{"d_model": 128, "n_kv_head": 2, "vocab_size": 1208, "activation": "gelu", "qk_norm": true, "bias": "all", "tie_embeddings": true, "lr": 0.00501, "lr_mult_o": 1.55, "beta1": 0.95, "lr_head": 0.00876, "schedule": "wsd", "decay_fraction": 0.625, "final_lr_fraction": 0.0, "batch_tokens": 16384}
Each number is 128 + 24 x the weight over its row's rms, rounded and kept within 0 to 255. Layers, rows and columns count from 0. Numbers have three digits each. The size before them is the row's rms in percent of the matrix's.

# layer 13 attention value, 128x128, rms 0.241, rows 59-63, columns 0-127
083:168139120156123152119121125120153103110124136097119095112129184114136135143143118105168117171118133152178109152156111151179167172124139100133148101138158136152123162123125124143113160100180101115117104181106109145099132110146104135085139126159140117147114167140142115158143178125126132102116154159133106119135109124172147151114113087138166122092077127111114110082130114121161094124140
080:112160118124154150148125114124114114113114119078111114112127102129174165136096121081152092096118148129112123135102122136123148100132138135120097096119079171109114132087129133126119115140160124148146121109136115104091115138157125120102098150114081112120093129146141159143124150119133143150150057153160152145169124125120161134130095179130127163113107164101127160125152178099194131118165
091:121122148141114163118080130093148113144152166136176128165092124108095154107157137131137119150122127121110120127140100150176115138121115101137163073119147118171070127132124112091129146156135135159107164148147108102090126112108140103102114090150103074156092103144083126105120171182136145121125138118128109156119150153113132155149119111106126135159174123138093138111129115146135152176128
089:129177146109102222145126101076126112107098134139112137139106130107108137149134131105121102114168126123102141113183149165118104135098128104126103127106153139162117137154147104117144118104173114104087146146142156136146112129155127097111139099143088141137138135150148102119122158128108166104119145130145163146107119155114107137125113164138209094099100154148143125099133138127100125110103
078:092146136115122108152116147150123111151150088124127089147158124104161089150132141124122107134122110132096125098138116126116098170091078146105132120135138067161143114060142086079165142136106118133113118084155147120154116127180156151125155138141112142074139109161132170145141135129087112108101126109156161113137174163126142138114103134154146153126157134140147109104127147146110162111140
# layer 13 attention output (transposed), 128x128, rms 0.328, rows 59-63, columns 0-127
083:080129143152128113120125159119113148136117114107152148140146144188141114135055140136125132099161128144124145110116111155125105069134100121145137138108111115163131094175125131163157108153101138129182150121144133135118139148154131116176103154176105147130152107127130152124148077128114130142119103118128117130157157138075066129114113132152098172139170124088159132170157130146113131136137
075:149114128126118119095127137176178097152117101152083132158154212101091115108127107142143130103098152163140139131134138131114121152168115167162191129131134152095142137143108130141170114157132124141127167156164159135129145123101108125129138102142134131115161131113126098120127103117120112138139170132147112129154106107111127081149073089117130149170142119159110126174161130105135141113102
082:105105118124148095151151126166104121128146136116119162083159103109141150160130143113171142137110148171161166104090135098144121126143119150118118140115131132090135174130120148118157116077068154134106092140102100088113118138149153115175128145128133208124137159101098160161161102104107180166119104123153149121106110118122135128119123106123137113129115144088149114144145135148113101150144
084:096117115132133087116137120137095114169136156125119156166113120093132160146142132143106179134133122105098169124089123125120111142166141158131145120067094133103137087134087152132127187154077138181153130138126123093111119138135138157123144126093125130137145099118156160131144130109175113117159145137112119071142136141122131134183136125158141184121149136082133116165131118139092139145146
080:152132120098139133101144125140094163132111142142139150110087113147111173098160169136132114111107131148124143104144102145138139117129160103148198157125102162110082112165115121104074105076115139121133133115126136101134158133127143146117104100126102113117125148113114073110109106161166151124108106111164097100136103144129121114151171107103115172108093127102138092130123144137069099148096
# layer 13 attention query, 128x128, rms 0.229, rows 64-69, columns 0-127
099:109125137141139134110125147106170104085109165148085161139096088110126135107181110127136163159146114090108101114129133107133104149141155164127152130114152137079129131121157112117162112188120132147155121143133139146120130116167142122146143165087140110113219127100130106107117136097124092143159109123134120122175114129101095138137146139126168136141079120119097133100107112131120162097140
093:121137113117130130077123159171137117097133118139132141134151157133150115100137131148176081175110112112150131137127169148139139143131114086113158095128162097140119116159140117112122118138156132121141085123083108146147150105121114180109153070135130137142125128104128103094077183162098125150167118132134088115101128181124114096143121138101131158140125157170168134140093120111173117130118
093:180138134105098126141150134128127099154146163149146108099154099168104084141173106110119123102123149108171091121123167118112142118139144103060132092132152121145078154079134131103104160160120146108126132116104085144101129140147125128156121130125174138103101125093141125150140097132137116124118116144106140138158120129180113111140133111072162093140151127147137119172118107139091132172136
091:129142107162115111118133100159157126119150131096112088149170120125125135134147140168105117117088075149180139119125111098137155113109104133106140137128120098125122078134089103145149136077123162149124125134151145138112106156120148182125169132091153111148120139110108119132092150136161129171143158139080146130136095128103154101150138170143163109122155159146126098140110128085168182138152
092:171112129094125178182152127120121161149148134119085077151144180096097106145147096102111095093112112137134115142148137145096163125141137127145093124105123165144092134102094126139117106110151133187072119114122163128125147099116111135158154157157099148090157120136125121117119110131125106135169106083158152151132122157177142154125132127137110120158102135124111110160118105111135157131149
093:147111153144184092170080094130116166075145107139134132081164126109112136143116116075152078094123139141160114144086142119147158160148108110089105114123122118141087112112111116137149128174160083131130166162117149103140125126129099148110122129105114142108128156125112102141146094151139147108140133122132174138125111108143075127130124135154154157101142121145171097128158169118131143112128
# layer 13 attention key, 128x128, rms 0.247, rows 64-69, columns 0-127
127:143092090177135126142104109119105105109123177125076128123113111115140116128145106101112142143155116111096153122146127119157146176112142190152131135118154135054147126095141153106129145135098108148112077153138139119143138115141111112145134119131144123099149178100125102143161076115125101122118144132125119094115145121089136161110159135140137110122110122151078176086136117112145170085123
099:123135125126106123133132132131091108087097115144142147119130160140184117123136147160128090143122084117164135165133137129144129120116142112143110146130176131113117124145141114082140091139149137078128132125048099142143155115141140159101151129138151136106109141134113162117058129117076161168082090133151180108115111129181117119145141084131132106124116152126150109107142128141145121083129
130:123125140125121136098179106120156080083153126109129113101142139161136127128155111126127151140112094101137130106127098136153144121158146136126093062084133129137093120096128090038130174156143127122141131089074119120135080117128144131106129148128159148164103152141119098157112146110100146123175145134124143159155121129143107107134127103114155141135101152114128174110131127163158150136144
129:109138115138105148134155096142139126144133140124117098168132154124115091156147188127132107101111101113133157123148120106112159112124128131148099116154114141123134089120164070116138113139133146134136137171143129125087099117116137172154110137124146128084114123154075127135147194166135132145106147127081120144152112118135126122128146141116172054087148111118133138083108138085154159130180
113:166109107082130166163150106150131154099127164105129122155156201142107171118153140168105115153144086124109092154144123127116131106117140145164104149084125125161078138103122137107113145111098141142137150115167144128116106114109105130127121129127142092159132106137130111096070135130148096131136130087157119146150075084110094143154126100087123147132124144142148150142117160133110093143141
130:139109098155173093133098115087130139127087115105145160122180118166077142150102158155147119116164119137145145160114125063150128122168116116114150128108126143145129068148130066125153080121135092129128145164170148109125151137118107145122119120104138130126097120126122130104114120155125140108125095100128122071131114116151089100089137148151161169110140133148132087113110145145131142141116